Weights of a small transformer language model.
Architecture: RMSNorm before each block, untied embeddings.
Training: a variant of SOAP for these matrices, 2141 steps.
Each number is 128 + 24 x the weight over its row's rms, rounded and kept within 0 to 255. Layers, rows and columns count from 0. Numbers have three digits each. The size before them is the row's rms in percent of the matrix's.

# k: layer 7 attention key, 128x128, rms 0.0505, rows 67-86, columns 0-63
# q: layer 7 attention query, 128x128, rms 0.0506, rows 68-87, columns 0-63
k67 096:113098089126110144089133076133132137111142130109076167143136092148124129155149105107137134118173147155117142119137134115139141130134145121152119168108150164180084111133133112119093125146170106
q68 092:142141154141114159155133149134148145146150100094170102142133151156159111078112169115124077117104139133137179139146139091155111117100169135085134118141106120144147106153095128133139138103149147
k68 080:114117130114106117143116124128102104143106131138128141150119144144154141170133147140102091143109155154098153102196141166102110128134150105140098124147100104118088109174122130143121163078128102
q69 087:102099153157120134115147125129126104100125101094104141102122176138110124117133095149113114147083105145087115150164110127100090155097140160143091103108131153152128085125136152124126103126133194
k69 096:140088141146141143125131123112136159070126153127165167117112159161184149127080136112145111119121152116102109136111101106130111125134121099112085131131138088124147121091095149146158127087127123
q70 095:106163109103091126119129143143075124116150148128094082097129136160101112137114137176116101149104101135104113129131135120092135133111112128133103109125122110165076126135158135105096109148120156
k70 099:137161162126126163125132094130120131113157096139108175129127106082134117133148113094172092098168144118113126094114120109166144137169119141083155115149146121139112158117140094138091101093118124
q71 097:105130096125144126122104116084129135143151131132158157114106148146123129084115161096078103115134129139147075129132127079140106178143105133095114115114140132128139170121126113145110142097123090
k71 098:123131146132124118151117142169127091105158168117099107141098138133126089128162118099158130114132109121066110147120111170147115143103109118147176135120112126106083094160175080153144139072126072
q72 094:175131133101134149127103116099110156083123128172156121114142114151153127141094163084111167140146094118088156129121160124138148134113113102102112139146168096161112132101111089111091099115152144
k72 089:145134169120107146118112107150078125150123118162101172142123096099116107113131125111155140120099140143145108119111159123117136179157146164113148151124138120119148108129098120128130105147098138
q73 098:154141163147116106141136140137095085126109125098086122138096137128118134104126081121138139162124119133107099128151160127123141105124098160145115143128159108110126159117159130152126128129094174
k73 098:114130133106142137106122110104111155152151141164131156153176142118135101138091172119113132140122127122092131112138141160186101169121148092130128166118150110123161125126079115102166126111147123
q74 114:128121127135137105109139139148122138136152147151136124090179146166127117122115161081083125124125147122121153086127162104109107139080136153114091086103088140142131097165162125115109161157155164
k74 102:118141154160126141132137183140150157138113142149168081158119137149165119140123139139154118146142101121112135131125099143108134113093120121116152112124122139054147104166102113102171149143152139
q75 084:153151090122167095093121125153148164140100096131133135108136148110146147101152090109146111133112115124139120154131138126129175108110104146104118111142117128110095136169096102124144113147094149
k75 091:122098133154125129113115126093129148137164162135108145150102113143157138168088128149118116148095126163095119130089178102080121082106117120140164123108126124085123168152113149137101131092145145
q76 106:113124146128140134155107104107150166139122187150134136149123170099116089148117141151106112125125118124116132147080135132076153110142153121115150157175148121147139114095135129125129158120151122
k76 118:119154126081118111135107143156136135130113133124134116093137123176146155142111074074120150137146162137140133148138095132135140168152120146122138128123127174149106158137122132138106072127095172
q77 117:110112084150120132112120120117137137140105125110115090117106148128118099132141109148098106136128073139126144180145135183135131111102098113106123117112055115089135097124143147164165167127116138
k77 120:137084118146123149130128133157160106108136113146111135114114127130139121129139170101178126134152143120084143114128156165110119103099139107114147118115153132142138125108103118130117122147214137
q78 105:114097132172089117120140088145129151152089137119148136159119106116135153139121148107146087148113143110147119110117105126052107129170159138150153133091087138122118113137123146164180166123147158
k78 099:118105072138120146139171145114166154108139116161122167097104121144130132129121134147139110146108159147135143162153113098102147108149120142100110057163131151120166155140082126100106115129146157
q79 120:139106127139111134140113139129167128102106134157145098126102088121132107121142144108158155166168112117130138178094115122129098140117110101163126072096127153137125114132143065077150104112145084
k79 118:112151111136132119066109154155127099124155103138098103123162106172154132134138140156136090143115105128112124136111157135124123140158083137157140094148124136144158136108133128144100126167131157
q80 102:137165130175125139169086128155135155159119120152140105136124128137125138133112125141145131088131181111150096114116158161085159101110161131140150165148099093134096141141107139130118121132079145
k80 131:138138089096086122130076145153135100114134142156120111097132145119123095152133104097122159148143164122127130163150192138095118137093133112100138113121116122149134175107090136130120088168157145
q81 116:123131108115092122163073103096109134103081132137138140139112138122124163120136159116060108126160152133113162161068155160159134135178157120094122128129092133142095153127145134099116110113129128
k81 104:085185122141075098100124096114104122089099127142124111111126164132154140117183131107165129161149106140153129136166127108117149152104127132080146095105149144179097121099118151138166148123114102
q82 104:132118129124135119146154152109143153147122118093141098091130160116149127112119125124153124169162144116127135158131144104145113162141114087122068107096119137112125139121138118147152142075125110
k82 117:107115144130130143162112130115094144140145126163130147115152126128104120138120144112125115121106144104132116145138167146131120134109093090110188096115144116102182098168128113152162112154164082
q83 091:083123088107211142112121112104102111190147132123141135109149109116127126135196152153136100139166127165147109114127119158138146154148122104144149138124162117118170125138100152162092108079124128
k83 114:105127084136144148160102139082143144124180110091122147137109126136140130147121132123113152103105098115159122108128176111144134102124134136080141152197098080140095120152137120113100078065122131
q84 117:077124131113147107118138145089120146124121134095085146139163129120136133131151090150139173157114119125136130118121136115141107112125154122126118116150142108110093147156116175069112164147171149
k84 118:100152101098146103124152146104139144114124115151115139159141154141093105170136114126147194080100128093128163092132173163147153159118145090128183115126123126110094108149108113138155146115124136
q85 115:145107137094092106117096085130161160091129118141169134145124124083163135119141109164143121113131095143103126133133147140142121175105073139110130132129164119101138135125106175064150142164184138
k85 113:115090147089120119117105085093138144130071120137172179098138165108122114104141142090093125104158158146112124153113158054133146155144119132128127166092124139138128144146107137132134137124102109
q86 113:130143113169130111089137140119105144084104116112126110096142169141145090116095099147075107123184123120155130156069118152101187120092134136153134164141133138119097099132112091151137137112104151
k86 113:114096097142147125112165110104072129129114110107151093127137153105129106125098164124147073114147101138145081117149095169146109152104158142135155155128143102159164098139121128133112132127114120
q87 107:153132111143173149125134103111115159159093128150135153118146131139168116159127156141170129140126144152130110090102124129138170096140142129153141104128129149172141150101068098111118171182120145